{
  "n_layer": 9,
  "d_model": 512,
  "n_head": 12,
  "n_kv_head": 12,
  "head_dim": 64,
  "d_mlp": 2048,
  "vocab_size": 11226,
  "activation": "tanh_gelu",
  "norm": "layernorm",
  "norm_place": "pre",
  "norm_eps": 1e-05,
  "positions": "learned",
  "qk_norm": false,
  "attn_scale": 0.125,
  "bias": "all",
  "tie_embeddings": true,
  "parallel_block": false,
  "init": "normal",
  "init_std_qkv": 0.0287,
  "init_std_o": 0.0356,
  "init_std_up": 0.041,
  "init_std_down": 0.041,
  "optimizer": "soap_variant",
  "lr": 0.0162,
  "lr_mult_qkv": 0.4,
  "lr_head": 0.00683,
  "grad_clip": 0.5,
  "warmup_steps": 200,
  "schedule": "wsd",
  "decay_fraction": 1.0,
  "decay_shape": "sqrt",
  "final_lr_fraction": 0.0,
  "batch_tokens": 262144,
  "seq_len": 1024,
  "doc_mask": true,
  "z_loss": 1e-05,
  "train_tokens": 877900000,
  "steps": 3349,
  "dataset": "wikipedia_en"
}
Each number is 50 + 15 x the weight over its row's rms, rounded and kept within 0 to 99. Layers, rows and columns count from 0. The size before them is the row's rms in percent of the matrix's.

# layer 4 attention query, 768x512, rms 0.0307, rows 0-12, columns 0-127
086:44 74 48 53 51 30 54 55 67 44 58 52 72 64 35 38 78 55 45 30 55 55 63 36 60 32 57 34 53 76 30 34 30 61 79 44 26 50 38 81 39 35 44 48 57 78 43 26 65 50 67 50 53 72 48 70 56 55 53 52 55 30 42 59 54 48 37 38 42 49 70 31 18 68 32 61 53 68 64 57 45 57 57 91 60 46 25 44 55 56 48 52 47 85 52 37 32 45 48 85 33 53 30 44 30 65 34 36 68 66 50 64 43 64 51 38 16 47 54 47 32 39 42 66 22 33 44 48
089:73 50 17 63 50 45 46 54 36 62 84 80 45 62 19 46 55 57 34 47 38 34 37 64 27 74 78 61 63 43 45 46 59 41 38 49 29 37 44 76 60 59 40 42 69 61 37 53 49 45 82 50 52 38 42 36 42 26 60 48 62 46 43 72 30 79 58 30 52 75 60 49 03 54 79 59 58 65 35 66 70 66 56 43 59 34 53 15 39 64 51 74 65 56 35 39 55 66 56 39 57 47 42 56 55 47 39 56 43 34 28 37 62 24 50 84 70 62 46 61 63 66 55 28 12 34 38 50
084:42 53 54 62 62 52 72 55 36 49 63 48 45 49 74 47 50 41 63 53 28 34 53 14 47 49 61 66 58 63 77 72 39 71 77 86 47 52 58 90 57 54 43 52 38 54 39 54 63 53 32 57 37 35 30 76 66 44 17 49 39 56 36 32 37 32 79 52 58 48 56 57 61 57 63 72 58 35 58 47 59 24 58 46 23 67 45 51 57 55 49 71 37 61 46 67 42 62 48 67 29 36 38 25 56 47 42 63 31 48 57 93 66 33 28 80 30 52 32 45 59 16 37 64 45 64 51 71
090:15 55 33 56 28 44 60 47 28 64 38 52 46 53 44 32 88 28 33 62 39 44 41 57 48 58 45 20 34 53 47 41 87 63 39 43 44 58 73 65 54 30 58 66 43 53 66 28 69 42 52 10 55 69 74 41 23 34 24 41 37 49 41 49 60 75 44 67 43 31 55 51 30 48 55 43 65 40 71 31 50 39 52 41 40 37 46 35 70 44 72 62 48 49 26 41 68 50 71 55 77 59 58 48 44 58 73 44 55 58 42 56 31 29 45 82 66 63 38 51 39 61 54 72 51 68 32 39
088:60 50 44 64 51 62 35 45 62 47 32 42 66 36 26 35 35 61 48 55 27 30 60 61 25 64 71 50 28 70 49 63 67 82 46 31 37 41 45 26 48 45 62 49 70 20 52 64 53 64 75 54 54 51 51 78 67 54 49 50 46 66 70 58 41 53 55 57 42 44 77 39 48 24 92 77 62 32 68 46 47 67 49 67 47 53 40 41 71 86 29 40 73 30 32 27 41 66 69 59 36 46 44 47 73 59 70 29 64 81 44 85 67 56 61 41 22 41 45 76 92 47 45 31 34 39 32 29
089:31 36 68 35 46 76 27 72 57 31 33 47 67 70 59 41 47 41 57 51 69 46 65 24 51 43 54 45 57 23 47 67 31 56 70 81 50 60 43 38 45 77 70 62 56 34 46 39 83 38 65 62 40 58 65 39 64 63 45 64 50 49 70 59 53 86 48 44 68 35 55 26 09 33 47 67 35 48 16 57 66 33 20 49 44 35 49 54 71 72 63 28 61 56 37 50 39 43 48 52 68 20 62 38 44 44 27 38 33 54 42 63 36 18 56 28 45 39 31 45 61 25 55 47 46 73 28 37
085:22 38 47 48 70 36 42 44 24 51 72 37 34 67 52 55 46 31 41 36 37 49 35 56 69 28 33 65 44 52 55 27 29 55 49 44 36 39 38 51 52 22 71 33 41 44 49 68 49 58 46 61 40 54 62 74 64 59 56 41 46 46 73 68 37 43 89 64 56 43 59 27 73 54 51 53 55 51 38 37 33 48 36 45 39 24 62 37 79 55 40 80 71 47 66 82 44 52 43 45 37 62 48 27 35 65 64 45 29 47 62 49 68 51 43 27 51 87 46 54 70 47 50 21 50 85 61 38
085:32 45 40 33 57 52 67 48 40 42 43 29 41 77 39 85 55 36 45 48 33 81 49 70 24 52 61 74 73 46 51 52 57 52 44 31 64 41 65 63 38 56 55 30 59 79 52 37 72 60 59 40 46 58 57 66 56 79 60 73 43 48 50 59 18 38 58 61 28 62 36 69 51 56 46 47 28 51 68 32 49 36 50 50 62 33 43 40 39 52 54 60 47 65 21 65 57 72 52 39 50 44 48 52 57 53 54 65 42 50 36 22 59 12 41 42 49 42 37 51 60 56 41 37 34 33 38 49
083:61 46 47 21 76 47 27 61 50 44 41 34 38 29 47 46 50 66 67 29 69 50 50 69 62 43 55 47 71 63 36 53 62 65 38 58 37 29 69 50 40 54 64 50 40 58 39 54 76 38 86 76 17 45 71 41 84 37 53 62 68 48 37 57 44 38 55 58 51 39 46 43 57 44 38 32 57 50 69 71 40 40 56 50 59 59 43 37 52 65 28 23 27 75 41 72 66 49 48 59 41 53 48 42 62 56 53 76 32 59 54 29 58 34 49 35 58 59 62 27 43 42 52 46 44 28 32 79
086:52 52 44 30 56 82 75 49 23 64 54 51 56 47 65 49 33 39 48 35 42 58 28 34 70 70 10 96 05 60 65 74 64 66 58 50 38 49 39 41 60 24 43 25 60 63 50 50 44 60 55 78 60 42 61 41 82 50 68 44 62 54 60 24 41 31 39 57 55 70 48 52 38 44 47 45 57 48 60 57 55 57 52 52 26 55 51 60 23 29 55 50 65 24 55 33 27 50 60 44 44 35 51 31 47 66 51 50 34 72 49 25 52 67 47 54 46 44 54 42 41 49 31 60 55 47 57 47
091:34 51 66 75 75 88 27 61 71 53 40 62 49 35 25 76 42 16 58 23 72 31 40 76 45 78 21 43 40 67 42 20 46 43 34 85 64 37 67 43 66 34 43 45 24 59 63 56 33 53 32 52 83 40 12 58 79 38 32 52 46 20 85 67 38 57 48 50 36 52 55 22 68 51 45 72 53 46 62 45 45 47 33 51 50 35 46 42 20 68 38 50 17 53 22 49 71 46 17 75 37 54 77 57 52 60 40 65 61 59 77 43 30 75 44 78 51 47 44 59 56 50 47 34 32 60 50 28
090:24 47 62 48 20 55 58 59 82 31 50 73 06 51 18 39 45 38 57 56 55 46 53 65 58 70 64 49 53 76 54 32 54 34 40 58 44 60 84 27 51 42 43 54 61 44 10 64 73 32 46 58 43 37 49 69 37 50 56 44 44 67 59 32 70 49 64 55 48 40 57 57 45 49 60 61 65 99 53 32 41 56 64 36 45 75 53 31 47 37 48 43 67 53 36 54 57 43 60 21 62 37 47 47 21 49 51 45 54 47 34 34 52 20 62 80 67 59 61 75 28 19 57 39 36 57 75 43
092:21 55 29 74 52 38 47 40 66 60 44 23 50 55 76 30 44 35 72 05 59 46 46 50 33 35 53 61 52 44 67 70 35 55 49 56 45 43 51 49 54 41 45 97 72 60 50 55 58 72 46 37 28 27 85 46 47 46 76 44 27 52 67 68 48 62 53 35 39 80 48 56 42 78 50 75 53 52 62 81 59 48 46 50 40 58 57 39 42 37 25 29 51 51 66 25 87 72 21 47 41 48 37 36 46 61 51 49 67 50 65 43 53 74 41 37 50 60 65 67 35 54 64 44 75 23 72 42
# layer 4 attention key, 768x512, rms 0.0304, rows 0-12, columns 0-127
088:43 70 56 38 50 46 61 82 54 54 07 45 48 55 24 68 68 34 67 46 66 60 46 32 51 71 49 28 45 40 38 50 55 67 80 36 32 43 37 64 23 45 48 29 56 66 33 29 35 33 32 76 24 66 27 60 65 30 38 24 45 47 36 46 32 36 83 58 50 39 41 41 44 46 62 48 53 73 55 57 72 22 59 65 29 49 44 75 58 43 42 34 49 54 74 49 36 66 38 62 47 16 51 42 36 59 42 36 36 51 52 64 28 62 40 39 46 49 41 42 38 42 55 35 35 21 27 42
089:55 21 60 36 63 28 56 40 52 59 58 55 59 47 57 56 31 64 28 51 35 62 17 59 35 50 68 48 66 32 46 78 52 48 83 72 60 56 26 42 42 76 56 57 45 70 37 58 57 67 60 66 67 29 30 19 50 06 54 44 41 44 62 71 09 80 60 43 20 72 62 54 34 61 49 72 27 57 35 42 65 47 50 25 39 43 44 07 30 53 43 69 61 49 74 71 49 64 49 51 70 31 42 44 55 39 29 39 45 44 43 42 69 58 47 60 45 55 70 67 51 56 59 42 15 60 48 15
087:46 38 57 62 63 25 66 48 27 38 76 41 54 51 48 47 50 51 69 39 58 48 56 23 45 66 86 66 45 77 79 49 22 85 58 65 37 34 38 52 47 48 27 55 61 46 54 63 66 33 52 69 51 51 26 60 53 59 29 48 84 37 28 35 50 50 48 52 49 41 64 43 31 43 48 51 48 49 62 63 61 38 48 30 31 38 60 42 58 41 64 65 48 56 10 70 34 58 34 45 37 55 35 49 42 61 69 54 59 29 34 69 20 40 63 72 53 89 60 59 59 39 65 41 49 64 55 71
087:24 36 46 50 40 41 91 59 07 36 26 42 39 73 72 73 95 43 36 44 38 12 28 71 18 54 32 51 58 33 40 45 62 75 35 43 48 66 41 51 61 45 62 31 42 44 76 39 57 41 63 51 58 47 65 44 64 43 51 33 49 57 81 65 46 52 34 70 27 30 41 68 38 44 41 41 57 41 84 37 43 54 71 15 34 32 42 34 40 37 41 38 26 40 39 49 55 60 61 54 83 36 61 65 44 40 67 62 71 28 40 69 38 57 32 61 54 62 51 39 51 63 59 50 83 54 59 43
088:72 36 55 61 50 77 48 58 43 44 25 62 45 56 39 51 28 65 09 45 46 58 39 76 41 73 63 45 28 61 47 80 52 84 54 57 55 51 34 47 64 40 63 61 72 26 22 58 57 52 63 50 40 62 57 40 56 54 54 61 52 46 59 64 22 68 35 43 52 30 61 52 39 56 65 52 42 56 60 45 36 65 40 52 55 56 44 50 46 79 25 62 68 28 29 46 71 68 79 64 65 59 54 50 95 61 56 50 63 64 33 59 69 58 65 32 38 40 39 83 89 59 51 38 47 33 25 43
090:48 44 45 31 38 50 51 40 32 57 56 78 73 55 60 61 44 46 43 57 58 40 36 46 54 66 76 16 68 66 51 48 45 52 72 56 45 77 70 61 39 62 53 55 45 33 57 80 51 58 54 53 47 50 58 56 67 81 66 46 78 60 31 58 41 57 58 54 51 37 57 38 23 39 31 54 42 61 35 43 47 70 82 67 52 49 27 42 53 67 57 51 76 51 41 58 45 90 68 73 59 54 44 25 28 38 42 28 48 55 30 43 69 20 41 59 62 41 45 62 59 18 62 43 76 49 16 33
087:38 47 46 56 57 57 52 51 21 62 65 42 34 23 52 21 70 54 45 43 23 35 57 68 86 54 29 71 43 51 48 12 56 62 29 49 15 51 57 42 66 32 28 37 34 53 41 70 42 56 27 35 59 68 45 53 62 49 40 54 66 45 51 36 36 39 42 61 73 37 31 58 67 69 63 63 40 58 58 43 58 58 26 60 59 33 48 31 95 43 46 85 65 63 35 78 51 56 55 61 42 37 67 42 79 49 73 39 54 48 59 47 65 48 65 67 52 68 44 52 58 40 63 39 59 61 43 50
086:68 39 25 46 31 51 43 58 57 31 53 26 69 63 61 72 51 44 32 41 47 75 44 54 21 45 62 68 55 68 37 43 50 59 43 45 44 28 40 60 50 50 46 67 79 73 40 38 66 40 59 58 36 77 48 42 52 48 71 33 49 46 47 38 29 56 82 64 31 56 57 64 43 63 76 62 65 51 48 66 27 39 61 57 89 66 56 41 21 63 56 36 45 27 62 20 31 71 59 58 38 57 49 41 63 60 30 51 40 65 35 38 53 13 53 31 23 66 60 26 40 61 43 45 38 41 34 54
085:58 31 85 07 53 16 38 47 42 34 41 52 70 40 51 76 65 59 59 00 51 63 37 23 43 60 17 51 59 69 43 66 57 67 68 41 26 75 30 48 15 33 58 68 21 52 62 49 60 42 76 48 29 31 51 57 61 29 60 52 51 53 42 37 44 51 56 62 62 81 39 46 48 67 47 27 59 58 82 47 43 55 49 64 39 44 47 35 48 54 23 31 45 71 41 70 49 28 38 70 32 65 35 45 57 42 70 51 46 22 32 30 41 64 66 29 37 24 63 32 56 47 39 83 30 76 40 58
084:17 54 54 76 79 47 69 14 76 80 45 62 26 45 31 54 72 61 47 25 28 55 46 37 48 71 54 68 32 44 55 56 69 85 55 52 32 81 46 46 66 45 12 21 31 39 41 29 46 57 36 60 47 57 57 38 29 49 58 62 42 50 44 45 55 36 52 32 46 46 24 27 59 54 27 53 69 34 75 54 55 48 39 27 50 44 53 29 37 44 59 62 71 32 62 55 35 54 60 43 55 47 32 46 75 35 53 59 46 52 35 24 56 69 33 54 48 37 32 60 40 62 37 54 58 69 64 52
091:48 41 39 33 51 80 44 43 54 50 17 52 50 43 32 75 65 39 50 38 26 32 46 69 57 65 26 37 48 63 44 59 37 53 31 60 67 32 75 60 52 50 50 41 65 63 60 69 32 69 47 47 38 59 22 75 73 63 24 63 59 40 77 43 45 46 37 49 63 40 50 45 50 50 43 57 37 53 57 51 59 71 34 36 61 72 13 42 51 44 34 29 45 36 29 58 35 59 55 56 34 58 43 64 28 74 56 75 55 75 49 60 61 56 44 64 59 37 55 48 52 70 53 19 49 63 32 53
087:48 64 70 32 39 78 46 46 71 31 54 65 23 90 44 46 23 78 37 51 33 51 63 71 32 40 60 60 39 73 64 39 40 05 45 66 47 71 58 36 34 25 48 69 47 81 57 42 40 39 39 47 59 73 49 70 26 42 44 37 60 17 50 52 92 50 44 73 21 51 79 67 63 62 49 38 33 31 31 44 55 77 69 46 32 69 50 34 34 30 55 49 70 35 43 41 46 44 69 60 60 38 33 68 34 46 28 47 53 24 53 38 41 34 44 58 58 32 70 74 26 31 38 59 41 99 32 31
086:27 52 43 64 40 35 31 41 56 50 38 24 33 48 35 34 57 50 66 28 39 26 70 61 33 36 75 65 51 53 66 62 28 57 46 57 41 51 56 50 45 37 38 62 84 57 68 49 58 58 47 58 57 50 84 49 62 62 32 72 31 43 78 35 45 57 66 18 34 68 60 60 57 75 52 92 50 65 51 67 63 45 57 71 66 51 44 26 57 46 35 58 48 46 80 38 72 68 45 52 53 61 70 53 55 66 47 29 45 74 65 45 78 59 38 40 41 51 42 50 38 49 78 48 81 43 81 59